From a checkpoint of a small transformer trained on Wikipedia: 613M tokens.
Each number is 128 + 24 x the weight over its row's rms, rounded and kept within 0 to 255. Layers, rows and columns count from 0. Numbers have three digits each. The size before them is the row's rms in percent of the matrix's.

# gate: layer 4 MLP gate, 1728x640, rms 0.054, rows 1498-1532, columns 512-639
# up: layer 4 MLP up, 1728x640, rms 0.0545, rows 1498-1532, columns 512-639
# down: layer 4 MLP down (transposed), 1728x640, rms 0.0553, rows 1498-1532, columns 512-639
gate1498 093:113132119168126096119145133117111179120098122146170156126152121125116100131159142122150133128086151112141107127131121169092093133109137152067130153155149117088134070121121115142078108107092133159153116090184116190144131146100129141150136126114156106106122114141129119137073088087110123127147117145098120138120125144098131147144084138081142134103139132112137148134138084121122092136134
up1498 092:112121165089141092145135136132122142111121131146144150164181111145084126094097118160122086087083137068120170124139118173119117106159087102162131167108112166141128150107171106124122149103089138098134132138160116154148157104151131085122071127086148139135148135105140135095145156089134103136094096095154163163133084123132110139133128125148127107131120088091158097156124144127078129112153
down1498 098:125129132107187153165059117163115131165114178105153139170164131132167111100083104153150114094098099107140143110127140096117145158137147107152096116103119119102152105109150140109136154154111126081129118121181123136101122119157100165145153158139133146135152101141147168139195131136104130146211125096171151173066108122137160140118139135136137148141111133133144119120126150117127119111122
gate1499 104:162126177182131094137153129132185125131069130171083073141159173166119135090128146121083122124153101121138107146150116128109127124134161119104120104139107133157110122120133144120176099125118134144118106123099137154142101102122128140141101132113154118143146137113146160139145122137112119170091169156162142180162122130158104138116149138111174165086092103145099145163071150113112099132131
up1499 102:133160136142138133145131118138126101133147116137153086114117113148167084085137108160153136122142099095142130148098120102096127128111162155150109136101155143140136156137146139141125133127086123128133121101106149143129105122054137121130072079101112149107094067155127096122122102154158148109137126107114142125136119127120119147144142111120138121108131133137074127134159104130120152122125
down1499 107:187107112147124145147127119108108119090135193163156139098123124116141162119111130135105074132139109191132117163155081118126122141117137132134148130116133173150140189139105157118169128160109113097139089081163140135168141132113131135114134099108119143130076128155147138052125154115094083121144115149096124125142150109101122174113114082163127109115130117150092101148171157110107101165149
gate1500 093:156079136105088122105110122126139119139119146088148133127123154132141090135130154132117115129150090136140084098163128143164134133111109108147146136131110109085100140160094113105129140104161152131115122135136115193133062171182140134132112155112171122088154127107129152127125152111121127137142118179115089121133152100083160123124126146103098116074070108135113111140106103151122117137103
up1500 094:152132161101112087097124122099130081140114128147166078143141127131077074131146126123129088125100103157114148115159115128159113170136093147152111128130135133150138091162155112106120116094131107168129133120119113102115073135180121148126141106150123151093121111149071115118128159121091170144133133178127157140105147116112096117136157081116128122119119063108147129132155130152102145124145
down1500 096:109108117128083164139113105154071155146178080144097151108112084133116150108125149140127165125072169139187140147109135093137110132107187102124144129149117084165120128177155110126108130132135121097147129106133088185143130093104177117149128108096138146113141129110089159101099103117135097093108137051104123164137105091138132111104157134145153120110086098116124163101106126123160148155095
gate1501 090:151128085099126165137115104150096122167142113106131114125150171105151134101122110169175132149127123101117120107093129108107098132122144102129134091163123136145147095132095160121081156130095143144120095159122155130118156100131137111103155123100172115122129109095134140132123137109138127127113185118110128130138137114103149168170088128148089124142124100112118104107120127128140154092114
up1501 090:119106088151127160145135140158098161113157068098117124143086128125147153109160122125091148094096122147160123122110155149119097128122129106134107115109136145156120147115157146184110171085179113131082138119092127101153183112107106150103094128113120140146120127120123154094120146099155132115171154112082116114147139107092169099113162171138124129147123119092122167132178127148141094122114
down1501 092:123118116113147152176091152165170165147113101129134075161136067118127167137119130116094182112141141119122132121143123123147118132066145135117140152141116119107183150126184103119111082122141106129133133120082165110144151090082126163134105125156176126138156164134115152101159132147151145136098177102126119127129117136095116094143180119138108080114091167131130143132153123133076123140119
gate1502 092:131147122095189126119119167115099123094127137126124132145111129153124127169113138120141161136110101119127144153124102126160093146090134132126118080148139093108082130143149154170116127165118147139134138150123160109104090121151148149159108096113117094113064148116125107102142114123120041174077171089124125136147104123118120123136076131121110123146130125136153134120150084126120135138164
up1502 096:123183104123083141119133137160138129170126149165098128049112107113127148101114109111190103153119086126125148132143099165115115114116125103142150122139098127114150105116134102093102157125120096098111143131116118119178150138146166142129133128096105143115129143140130132085163151135130149130091102178128143100178146176122125146126178092112125130141154095126148189148150133127063067117047
down1502 098:178132147143080163165126120103142190170078092103122110123143118109119119126159127117151128141109106122105147179084125100135128092133127163179144124100135182113143119137089135133174119112155138109121100149131162147115161120131107114093121102135110113108132151066110128151153112178161148134125107132158154119103112147117167135099130086154128152139128129110109081096157118179119100134107
gate1503 113:144141132095105119156138135143073130119151137150163117198139123148133107107141141181137158135132134118108113134111127112118129148136082128132150125148123155115116128135130100165127139147133112127119148139144119135134139123134120119118096131185146146132115114104175114144131125119144140124105142135121129143122134145174127115093169115141077059092156136125122135113143089156142125127122
up1503 106:152117191147127101134128142103151119157155148105151147115132147095091147127128134105133098118113120111124144150136094115115174121147138108115149128108138144139149110127082145144118119133127171127143107142130098094137113124151124103104116116115125143141106147125134138156131110117133108119138099104109133108123176145090118146169092115129151136127118098119123105167112120110125113113113
down1503 101:124134115120111136155112096093085111127144190154114107149138141124102168140123127102137100149160129150090101144124142123152124141139136144118106156103159111134090134118105147141111123137143158133157153145162127126133123086113125124158130136115112139122106135120094128120102095119169135105140097130096117127136147118109146121088113119096119169152095123117128123117123149145169156173165
gate1504 096:142150159140116095081137154151118142128144087102142113100116155087147127111159171160117141116148093135186159121125141116108103158130171143136091130068109138092125159126101124160134110096126147125117090131091123105156090146126095106097131139116108109114098149086113127123138174142163105153124134135131163134149122178155199145125137137152123106147141121137150113142108145142107127130131
up1504 098:123166090159154127080147149125169118176149124115157119135125119093149073119136125157141115110125134115163105124105120157163145136101191120153096146115136151114127134117152110137093077156134174117114124082141112159105101084114140125122137135158146132114135118160152145100148119120115169112134110131156159133148147113129109124140108103172122146109107100113110139130157119112108147118160
down1504 099:150144134141109108114147100159152103116150177151174141150114142091154081125094113105142140086130118114129181094095104159160128105179087096120190142125135113125120097073136151109152099124143123149149100101146126126111150134127099099157101133125158097082138115112077112142094114108120116128119184144130104157122092155108150113114151097115107125139123109179101157137094155109141137124164
gate1505 102:146168104136134163128105090121081136182111097166137109128192146132129138139140109122139109097148141115104124131126169125103126145140101143120111102121116121135141154134171126139146106138154078167081148110148110134148130118160111141126128123095128116115144165121202117132086124132141158143108141131125130161113114151132123136129105117142125172150135136086086136148123128127138111136141
up1505 103:124151129120156109101106141130124119093115112117150124138124134112159109133151130180130158138142165162181097120145149132116118120123160148151152158138156140101097117086159111142156105130126127137133133127123134144141081157136152123082102124131134134149144110181123117115073168123140136128172160144105116175142143129149160097130134137120170142144098127096117156110151122127125129169109
down1505 101:118145142103135135097181172154124137129124129096148105115095122178135121146139171071103163132092167123112138131123145149151111137183125122105136126141102155153093096161136124140149150099117185141126141138148126155129127092087102147104077127133112104124118141115147132153125123165127135129125147167128165127149117144107106150133100139138096113110075128123154106100124136134065127104118
gate1506 095:177117069127159112077133129144144175131160175148133098107110134140096146127111134122108180136144167160147151154117128131135149121152121168141115090113111172103123120182163176126121124121143168136104084106134123120098146079094096114118130104118116126149130146105107098169134134160150077122149096127159114139100142149119134130137110160122171051129122179135173128103128123124102108107142
up1506 097:139077146143107155147164061079117138132125136176135117123100088143139149191114115105118098145142126129139133143154103188117115099149143112105184145136174176128112104126160129119130140104115131160168133114111119123098096140132188107095131112128073132130119145146137176142120139114141078146157134104116102135203115096130107116155130139104161124153122151161113095161127129141134121120175
down1506 096:123132106158141143155161161160130125131124104138077130107114097109191111142129108145147126125111159089138138103114140104135139122128126085177149159141187116123104121122160127156129122116167146133153118120126100109158098156163114153136135148155114124109121145119127106104117079094116151153108095138118091130104108104127171158149125160119129141147136124176118122123136130102149127100135
gate1507 098:086112151106124116147158060123127112102104090130154133159107148143141142097160182139117133132121139115107132125113144159078161083135107142111181190074170076097137161104113112133109090112118176131139125125134148110102145152133121127126147111143121101143111151136126133139111130061169167089121127118151098106144098179102111177159122102133162145106098139100137124109157120145074125089115
up1507 096:144111137161125126100112102075139117130113151181149110141114080127122133169151140132092120128147128171139124148150145121084134179172127094119135141181132137115102126134125162100126124126126112137115096114177157108109125115134168099137135160106091097138144149145117146120121100126107158108112113119155101148046116155130150144122141183150119135120118148121134151192112116120160132122166
down1507 100:106141145092148133120127134109151117167104137143161144142107193154179098127117108116169118101106119161170130087147104115101132162088088169106162138113150134089129131138122136105128093135157154170146132140106155150127121137093084143107137143166100134140082125146131151128143162139109150112128164147107084139145133136082143113134139122159133137149103150140141187159210175176120137130136
gate1508 100:116123113131084107137106126090092073118110137155109123118187126136148128164120138097118143167139107157134123123107137121133110067145119147119127114096146153164075089152128123079131185111126168117064130136139136152122120149126117126102112073152189133125159104153157140165092143100121162104126162135139178106130100192090091138164136164144112132149167140116172146159188147154119071136184
up1508 099:132147164116154096115098195126115100074127138083139112105117146123131149111163113167122115144126130141122111169138082152160115109122123126155172137139137125145138124094151123129158128115115169167116121120098130137113095119123136111138116146146120124133126126134162133094130163155111075109105119132153151073103140122135112108148106119129091155134123118115128098098106112155072142074141
down1508 100:150139123162127151141098158130113127133150082121104125143083134135094152133132065142108179081125133129127123162118104089134109137112176089180121146168138138123133130115173117108135109087108128123150140127126140113136159134105110123125128105120137119145140120151135090162121157138122139103164136135116103151153120147139132149136132130130095154074134122161101110135118136120143110105119
gate1509 098:130157085125135113124110184115132141149135120137182151108125156122139113182144100167152130122135148173135140191121155137118126127067128137104120124102101144163178124088140143068107110125152102152160173155126127155147158131106104118139133128127159108142120160146129104138119134129104120093148126143105149148129099108139138163102133154181101126120109128100081129126134155134111103184132
up1509 097:117137092132093107092121131151101102128145112167138150129151157149148132154118151127154123089131133070134124128127092135138118121073127124129135129106143112114118124145124104162125146153130129150171112137111099143091139097083148100099116120153167110104121123147135161080132146131149114113103148166120148089118130111162151118128105069144117127117112100142115135131143124132159124130111
down1509 100:164108128092154115132150113135084161110113139083128123104126158126130121119149121110126156138098155091141141111124124114135167147111157175127086098128076083166069160117123138119128112119154130134114136153122128150165106144103092145121130132158137113109131142144119137163121150112117146159119133154130115184153167109115108113134151167151096136133103098146138150120079149095097151146112
gate1510 101:082092129132128140161141124095163147181115134135110096117116130136113153100126132106116113105127138139148144152168117141135113149154118071123105131161160131127161061119128119128092145119140153146100151098132134152122158149142140122151120137123110117115147137140136158144114137117112134138096167118134107158119127123123131179162111124133082150119116123097069189119154129186129142072152
up1510 103:137146153137149112154089098122128148172129127139147161146136162105120141121135170106114153154133115107153129145129127161177104154183066143165153127149126116096136091106160131076120133154128141153119083102111119159163161138135143140174107156111131106134101157125097114119160159126132100070166141149101095059110128118127147176125099146139121144146097146096133198110063151102121163087130
down1510 104:150172115058121146139150140147086164102154156142155177120167092118127147114116114142124124100118115093130099143133137129129109133145100151109126142126111134069118156177164135112140149121118126115164129149156115116133107128121105150156185137082138123144121129141139097125151122161139147126104099122122103130093095162121148134148155156132098137101131162100130117042146123109113117090134
gate1511 100:147167125107105126107071114156132157171165145147119108151127162116156125119099122117158144117133174128135132131152137121132188130177101151131101124113125098132126104134115128117117106119105121095122140122103157137085149145122164121084101146135124152083106153103150145129128137132145104123124099150116159152139082121133135122129094121154132089079107090116131155103056134167116112129110
up1511 098:170095152124140114149074182153154105104147114097151160139117076103121142125135174140115076099147128140155148116129107096126144119167102133157149112105139109158149128120141135156120135145087095163125137122143124167161157138151112135159106071155128134133115102122153103111138113093136121172111115131102127142121130114149102124129161142128153156127123093114110078118154136129111113144145
down1511 102:140125168140122126124090148112114137137133115143144132125174142144123152108126104118090143192158128140079127131151186191148115125159132112155131103126085113131145138143181116108126138086166171145121147117172138125118144152116106140110150132076143109145145127148106154087152132124084152085085069136175200148117134115130132109123165150122130110119134082123112143149164112153144110141122
gate1512 094:129117135118135141099080119112121087141105115122144117084143134102126102140156176110123126128116150146103154123147095158095140127120155116085134115091094113176153115106126110142113160108152102104164076103158110117107103133129084143118181114124112135158080145162079116116132098161109091131104067113142125129141099118145132154164143154140143160145103121137121134163084137119122110138154
up1512 095:122150116107121175174144123127137166113138123099094131123126120185105140149109172127100130095139170094129128151108102171160146131139154152107135152141150120148147118143142112120105143112114136138106084142103128106155111096116129139116109134134124113128086119138113151099148162129135109131076108072117096132130118141110126127158136116158106110148112100157103136164126110169142145116118
down1512 098:177099166135126141145128116153167187154154133125117130116101088127158134125075132127153173190132148136143150164137164137107150159121140112136131141117074114108131122164152181080107103161144191115093151134140171090106108116121109099146134111094150143098099124140140081163118121188155130115141120133096136155122130164102148112084095114132138114135120102130148150136131116102161117120100
gate1513 102:102139135091132117089104118140157126093141095113124133103090125113119124115125115161148100130132139170124116095117138100096087110135102117142107086133136111169134108146132119114151134137052143126140116159149144171105122128178127153127126152093163173146101117104104096123154151116180128147137124164097091103136130138099108130131169140112102164116113150142186125127123154129144125171127
up1513 105:148155149130135109133118146138126124118125138128126129122103120147151149110139088100144134089119181124117107179159090130110138116156132107145118129162138143142163123095122119142093066114161115144131127085132146124115129107137136106108138103138146118080126122149176092134153181168134124096154157116068099098149154104126151135113126113128137092114147100144099140146126115116134132144112
down1513 103:111109149096086139150123130163089147172114165149131165119114123130119151107181129110129151113047119118125142126137121118123122143102143102136093126129132112149163091140154171137113095127138156151218132131144145124095111146113100106153111109115123098111095133143151166126113100112120134136144150099128107143139152136119110140154167123133156124122147110132093158082102142124167176127123
gate1514 094:115148122146151182112095150121116155114143145136120088136141119142113134127121109100136149120192096101122163109128114096138136113116090110119142114131102145128114137172131117111104125182144106138125128131123146134130128081141144110081096120128129153148104139133084145123171117169123148145114135090136058109136131085135088158094151158131168140165150139122099084115158148121124123144135
up1514 093:095141087112134146166111142122122124085120142126139113119148116157111139113131108121136110120136120128113126133127136134141154142127132146112128133103118135127108133132170148130126149136138089143098161121137095114156086138114140114147118107092175105090162118111140129128208180115126122104110128100118153132167141069089114126104083141100160112138119171113122113143130136084130124171134
down1514 096:153082134119116129113097101097142120100108113129086147125127109128094108125141130100123122111105069105106160085152163110096168137110146151115098100139105068109144130190105144105122115112099073100129099138115090134149145160119106152107149101168118156162120145076132116114124138137141095157115115146177138199156110163145136119113144098130101096111111139111071133093164165152115151096096
gate1515 091:117096164092116120136148123119135115173116082117152098119156141168152132134084130112121152118130120136158140145147116105151159139148180124184123095134134108092148163117082148170143113122099137131133147125136156120140133121127120158119119118093148076121138134130140159117131072124151108093142135171119115076153122147102077110106150171098147151115152153150125136147093125156141177124103
up1515 094:108144152178130120143127154180134142130142124115088095165099130120120103123129136142162119156108109136106151164130105104116142153129134130131100141117160136108120156139120117156149130133120111122091124146104149145109095074154194132118123109088129129122117140154129110114118151093141142091159108178160137087093137132129162116131121152149131186095153171131126111143132139106105158117118
down1515 095:130127133123118130101114111121126178117112085129138112118152094118087136122129122126125162142142156114143146093120139147118174087099146133161111174092093124109127110113138147096157136163160114122169133114117104139118107110107118151123156168098153156173127123128166162086169131087109126132170146138143144101135117158157107107084127132106162152085101155126129148144081137121099174116153
gate1516 108:149128116164166137131137110088117131122151160101135148144116159088174136108138164103121144111189167117138111101132122108109157124139136151123173131105136127116111157129105106116116087148141093118136109127136069184071121139131178125142155143113118118129154132071156099141110114149147096152155155137178162130112140138104178101167059111097132154116126118112129111127151112157121181160159
up1516 104:087105101121125104138163118112150154114153116120123126112115086121068109134116114118116102143175145181123154132120135144149126142119123141114143132141102150092105113146107129118093122168129118118130167119139155133185111162138133132122102177133111164150094124147102146111088110120136128133088113131179162117148113147141095088122120130149129093139152155203151151133124204131132106106149
down1516 105:115096096147117133135159111112132108129159135155075119140175165182141136113127125127098132134132169151147129123141147127147122132097129146128106134125151096138083118121167131138106143124108160113134116142141153112129111122147142153136154102145139129120153079135090159096123139076136123110130129099155109083138170085133076185113138110045140102100114132167140123192143123126163138131098
gate1517 103:112111114134070129101125115097140088097135143146097123138071137140129152178132097119113119105107147112121134108115142108163129133088110155136165140153095148174167085121098139131114131096170120136107135132092152155130145138167116185134133098153143154141122136135092109144121151081088159142128100096115133130105094164144121156114126124130148136125105111109105168177144097158081123114123
up1517 099:087150098149151086145134150078144133101127110130127132133060163139150125148145121173155096138131175107131115098113153126155104122121113133151096102106101125135150156168087116155170140132148145126091104153153104142126105116161156086141068149092085103139115132112143125089133152128107128109124139114156105171084105165145119132129138073110112155145115165075159110142115116131109084186114
down1517 101:153078156136097153084148071142138082138108115140129152110107163127143171150162126098102123100148095117134125110164086124121134148093173104052127167130145113156163149100118166107099112079122120163151132125131122144137119162140102162122130111154141141158093139126135111139123147110158141150145112142118121144165094159129108095102128180082148109120104126148106128142149099147125095123118
gate1518 106:072149155142145137083138123186144115175077139132126135123087169146120123151099092163123101104121110083138106136149152146102131104122083129112137101167122090155124123124116140111138094155117178138148082112125124126186140186167155135148160099135107180148123105087161146147101107163094117138119128128138148127139132102125162130133119120099124115105092115171148096134134141098117194168130
up1518 097:115152124113129121098143095173122128139142117103113134150107101099126152138139120155143118149129149118109118148183094142140099140092144154160143142146169165144118119095143104112132119119172113168100078106111134092132120123140103121149157119128081118145162109129160117092059122108114110172133111128099121110184113142093075109120103127132119142117130111133146125092163098147129121092150
down1518 101:133124117148135153100115110089099088125113131117087152080166121117169081143162130097114121091124126096103122113131116108145131122187131137133019097127120142119129124142115180131110118130122132066122143124158138098145133122101093115138135143155149155073096150085114104109143094114169111153120153112142084092120109134132118114132147136166065143123154120125120115137108168131162119140121
gate1519 107:101072105133139133089131125134152118128105105161147100095141154133170171113128120147163116123155138077086117113163111088124146116135145129135132146105152117165135125102145167128117154155176119077106096173122129135132122110148160125117196105085162130143098078118125108141131132109133080112162140137088130171125106104105141145129146130112097117111177115090158162112139144141157099134122
up1519 107:129144142127177127089131124121108109125171143127111166139152137156116088149115145129118120105132090124155158142089103159107154163112121106104091077110151105149139125121137108121141143117132159102124173128136181125130122139111156084151096152143082129131157093122167108138097165138143132093116138142149121151140131144176103124129120120172073172154090173117126113146122122108094123186121
down1519 105:142163145141179117141117148134103184141126144130109143097106136124117152138139130112126165152169119156131122120160105152124148097150157135163148140103162128140120150087091111124135123145113119102123162106101132126118114106132133123161129148142126077134150115127137132156132120110043177103129094144125145180155140157162119125112113112120152139131151128090096105149139166109102144097111
gate1520 107:158139144124127138158151133131136124158144148172111169124105119126144098125103122089175124150100168081112151120090165114145144078201125179149117123067122108152167077110151150124111143117121104180137128108135115105126129125108160097126163091090149125143132106121124152115169130107140133171128137182122135153127147145128100142161149109166123148133156082142136062116113157140145141144103
up1520 105:156123119146103153159156101185178135096186131132136128087160136137088092117175108147114132153075133096125129095142117080101170173089164141160109092133126145129104111153102096164092117131136161106137103125165140132058116108129118139147138120153089126153126139114137125131137154080144096093127124133178130115151121114123155145108093158131094138155149144076130116159099114148071111088128
down1520 101:175112093107129121139167129130109096109135105112098106164152113127142145132129103123150141147169140119114145122088134100082118088178142126144125143154141144098099143112100144147121126148148173151104106149134102115083134137148111135141144141122117193158118095165141146134078125062105148112115075109138093122114141160107105161108112143110146113113137162105077128129092119064111117136118
gate1521 100:130106099119079136149113113113077117124124153104158127172167174134138148172132133118121147118111103121120151123121136111109143098097197127130127142098085138127131135143119115129157134150103137134109125132129113149125123088100152072137121115116162126144145124155116160087144119074156172101096161141123119147133111135089118142147122147156145119137112132127107093134100121093106103140104
up1521 099:111155114084126132146142136139092127139129127160108178114142102175147094131134169139116095174153091102128176122152126116127098138107102123068146156130100104078096112103162116142109139118100093135110082143137117096136126148122067069109141109160149120107152143081094120171105133113111142141172127129174136148145140091167156099111130128118122132116141128129109143147077144112137114140108
down1521 102:154110131170161107126126149114050123118156100105130127136107132109172086124130162128152141112120151103124140158118116104140151093160110129172120140140146108094121161129125156131133150103126153105142129148124161173129129131122106127097123124105125121167091154160111112103149114117069199137109116122105112177135138143111132117161154132127125147125112171158129144118092106128123146127096
gate1522 098:165090115164081115133101123137193080131135144104115141130154142145161120151139146130137145134125177115149101130116124125117148078141156113112122105160126126148143136123149113105105150140082137141113147155104100135099127136136143093161116106135133118139158118096164122132154110173168110116072132123101054115130139129155106172101164126136108101148146120096116135107127127122144140119039
up1522 099:133131127128111097149156142103122119134106138117104105094113135114090125128154109134099133121126071102133130134117122122142110113095156152132114142168083119125103120167102128127168128117143146142154113126133106096163130082130130142109119150138093170141128119121117138141094119134097126122159185111158142151127102145140117118125160090141200125109137122153092136111108140143126103143119
down1522 101:107108098128124129145139150133156107173127139093109118150124130111127119103129137124139099150136174122181155130119100109118109133155114129119140134148087136114115165179115133104099143136107124137101104179079114142128080094155061123137127100079079165117091149111108176174127149103107139096110135140106077121124157129104154141127152131119129110123161123087130146163132097117095170159125
gate1523 095:093131101163170144159106157136090103112081115094168136122154126122105113104112113064151137160102159151138119148134099179110180132141106172123114146101063151128114145103115124099180146123093109121165136077163128129106111079154108150105129119118099101109131173130100163127110114126097127151143154112130122162132109082089084118182121108157105095147123139143135176110125092116101129079125
up1523 097:176117191110159144149111123118168161111139137073150070162157114164166167174154139081115117121128141145122137126122125107142135121118091136117135114116171156097142121158113201096094128120153135186133130104114116127171134153141174135143118150123092099115130136107129162102107126129110121127127131150112094106118122122153100137128121105140153127159181160101140156147133115169100174124190
down1523 095:152149173133198113119130172143085113078136160101156083128108179133112149139098124122137182131112153071111121120162121135115127069111128133122178135123123121111126110121139030097121154114094172146078137116121133109193102101191157109097100158145111123151171153145123135131114138150132142129108121176125180158138100101133117113133170090118094136101146136095109135113124107150144112076114
gate1524 106:168166115105126101106144158115135145113072116126121103147122120146090101115115140138162130088097149094127121098128117128150150135141100128160102132156128150184150137083141154128140124090152094158127152110090148117130088118142166095146151118157135123129111117097082152138141131150117132151155127116095113110133113153128134125167092159152112097154169122143107153163154095152133180207106
up1524 103:127115137122126102117151130143122078162127099104108137143118144141113137117160127116128119105143131087150084133127090097160155097149101121080134144150080120147128139090108145141170125088122095092083101077134141094112126131136096119133125123122116156115137110095103144133087131131112134107150121139104097121074136099133142102113141107122162128124190149157107127124134128153137106149128
down1524 101:104122121116155108104129110098098124150152111178134142120144115144153184110086147150140139097121155137127129163100085135154142116120124117140141123151160148099115066074159176129130177087149118109106132118110104109144125148124108096123086135152175146110146115125104133119133115133133094102124121113120137119132151122136164135156165157106146100100125123175134093102133097142136157148135
gate1525 097:120149141126108142110170126116100178130114103142095097108132152127101127128190100136139091127140110111142141148089127105119167094119128113130144133121132161114104133099126170130121125105169118153077130160129133152141131125111120090116126120142127102127120092132109102110108140116156127138154113114119138166131145093175141116147126136145136137094105168142176094161138114079146101135131
up1525 095:112138172136140079167165160088116109136112138182107136138114144128138162133123104118154078119071109158125136141161147139131122083147088117172094119157164132152163127105129120083132103131112145105120074130155123126129104076133107145127142137122123122088161123138130102102135125161126143135107120173144143166102137083104053129111101131096141110094101099107121162066138138136146140147142
down1525 099:159136160118081128115100125134117145139120102091123156085081119110135105147092134156122090136095140116134128148108111154091153121125146144114154124091113179143114130146180095170114087142130140116118088135150171121069125132149144106187113098129132139162149129110165089151111110147096123164162113131110120118134090152136150114148162065155176120101127131117116180081138158128112200105166
gate1526 107:160149124137113135106114121149138098130137126087166089100118164111136150090141141141134104137128129119145115113108130131140178167142119165127119113119138102146158114138144109176067104110154146117118161084125145131144144092156173134137108118131092115157138150128136182168142094135123106121134122137131108098128138137120133142096131099097124109129140065124102157111107099098094149108114
up1526 109:112153166122111145128165095114164160131129094108137122112125123092102143153131124183091173160132115141164128139081133091135113155108139132119193100168135115168147154124139115189066114117105110153141125146137134130104146191121137133112131139118118108092096136145113142132148157168101084132151158113114131138150124183139147119115181144089149133110139115147073128146088098121108148121119
down1526 107:134112162129140119127097178126140137134160120115165125129096106133099154135155133107119135078121166099180142125144133108144124160068128180112122134094103144135160132086090121123140130085096105130143161121094109147093147123185093160081146121126122123114097132086109147148139141128090147127056143135126179078119113105178131127127142184101155147098165115119139118129159123121118114143123
gate1527 091:109142085159135121144099084137112131154139107095130154114080135129112175139078143156189122144130085130153125115117113138096174128156101102159139093124105125101120155095151165117161147093171155114141134150134172126133090124121142101094125099117075078118124108079151100129114117137128132093141114130146140125140128170097111140133105155068134146144151190087113136102156117109119114111145
up1527 094:112079125082103152162143123083151137121124118117155098151119116096133133109133153156205106082158160146137116128162140106163138145128144146106114131154144087090118136117112140136161101151120092109130105124146145138098112139108100130144137117117121146102159131097111147140134151150107134119120135117081137122146155146091129138131145136115146123126155107110176146121123141135120096110139
down1527 094:135158104155150131132112142097088134101107122136094107143150151130100081120141106113153075166121111145108140191122212124117131131137108151163134092162118161148117145159138096190115143111099079140128135146128139104156189159118134147120135143137094123142143121149071162111107133095130146141116147168099164154145132162150137109138138118142148148100147123132146143148148113224136115152150
gate1528 109:145141107107133119170142107145139118169138113135079128153096155109130124124108100134133096122151173095093172121168104159097106141178116124164132145157121117130094097141145151106138106135114172105184155131171145126124143148119137142152165115115139140123115161093111154161088113088099158123128075072133141142141094134139130106132116092109135105091145116121140160115105076152098114124129
up1528 101:125110136124198098128113179121107097099151101134165162108119135161113144083127124158109124139131143174139127085142133136145183081118086149109132134123144111113130112090105149123134133112134116141093126129137160110089108097067158126133143129107112138178139131175151108122147128124132140112111124107116103117097117127167128113105118113119115111155129154142130147119120174149145123123123
down1528 101:149129148174149077137133117131146116185142136163162115145088157153126137144128132157129151123144095146152178138150086131172128115089095101120166129143114123122129163107110137120136100114109120144105096116079200120124123127168111069143137135142099165132151123141155149140106131121124097120147126101151157164111100173120166103121137143122150133128130154090153128110122137123111154138164
gate1529 102:148139168177118118134112120147166087124087122147118090106137153098076138117129124142153117151121132121097131122106111117146169156152096126132134127119118125118101149107160122126078094114139110092121111124128171155116121143167127161149118157118143136084102091164148121101093150149149118079129123152120097093166111130086092115155112145115144127111110172141071145111100093123112159105121
up1529 098:103118137099144079114111137139117186184093137087114075104168134085163132143110111125123143162137148157130134141147131129153136127098135118159143129140127168106119114129115130137110170148096142158108115127115126123150125157117117134134148112149144166131120133122119111125175140160148155143167099149125100143134103165154144108149148154126106121149139133112140116076128116153116105120116
down1529 100:166111153109112153153126183141138115166147100150113156122139108154126131158129113139121083159131082118138127116170142110116134182131148116149124123075093083118120103132135126164154125152144204122117142155105117170105131119119161135133131151182114121135169129134110096133100139132146103106084151153133104076141111141132136119131137076154113183107123151115170121115144131131109105134142
gate1530 095:142095139142137125093117146140097140101148105155084148108102140102152128169157101149149142157146155102155108137082135161086128126140115123167106125128110140151127134106094159140193123138096139139137137113121177157178115058092122131121129133123125133131119088115161160125123116137147120146088178106116160100133085115167123113112155111138120114116155104119118160102140145128110103154137
up1530 099:124152131149110153122065079178112101131117097121102103118156144109110146129108119120151201154137121151154121135110140139079134112151142115089158121115134120150162139099119163092135110107073143114163134169112157104162143144105121145081136075126134138107174112112121138108124119132140134087178140153158142122160143107090131137141098148109155152116090129111129102100133100155100103092137
down1530 098:123165129147130116141103129125072113147092140121161159131163166128084130121155114124128150174110154120126080118109102129098129139138135119122129109160101108105141074142126129151114125102113066119129140101123122120125113132088088114106134125092128166104120114147105101123148128160086129170114121137114131131143095097142146144115123061125144165119181101123133138181107152095142157102103
gate1531 083:101086156118150112144141134084161128155108117147161128086064117121092149125138182078125131085136124132105092141167122114162171126151109144098159114097139138167130173147118157119155122164110174156094133141147108105136107167135124136094137103114138180126169115117144161110165102133144170129108123115170142139142159100136094138102126125105159127140150150117121157109157118166138157157094
up1531 085:155078139094082126155140101137136140098109177103140175142098121152130168121128101165153109109132128107146145131112163120090076122148130157090204145063130106105098123141101146179140115131132118123118132128118056121128149148117147134170140096173103161151156092111156132131115136164155131119125129136140133135095120131156103112126094136144169130103143122105119116112113103087140155134153
down1531 084:114158101085117119156164133121134114132131102118098091102166100152153063125130090165134107134120144093130135190125118124109154151138150115138115108145158130130153119145157156154144125131140123153130121125121178122145092137085128111130122129117080101160134134136122108132096134143116128127134135125139149142106125117174133168143114130132121146109123073156143108139104149117121117117150
gate1532 099:143091187139095156132156113134132109152144140157146124122155100107081172161137131122087165123120146174118107106152129132104141139147112130140142138105134077151116095140107135112112145154142138130117097142141128114167091119143175099098151121143138144150121093112101141112110112206100146118125104127113134151151131109116143114122139120106140136114099120112132153195085100140120141128108
up1532 098:115103107150150141154143143108158113101103136102173119097134127120108124150128122097134133122104108121115130155093150156148140129150142164177095137128113150089098177132151116157211104132140151144168117108127114142104143153096149154105142112132088139101105119149124157148120114173136106154100119149100163195144130118119162123150130130124095094122112121097123133162147149145135131113082
down1532 098:127158105118105120155146121131073132122122156111136134094101123145105079108112134098142142150126096081131184132091153130159144116093095129128129135128129122120119167131081098142141120162108146136096109085090096155130140142136126129118104140155140087113112176107098068119098158117157099127135103165128152124128126133113145145106117107076160133145142100105095138153117146132123157159164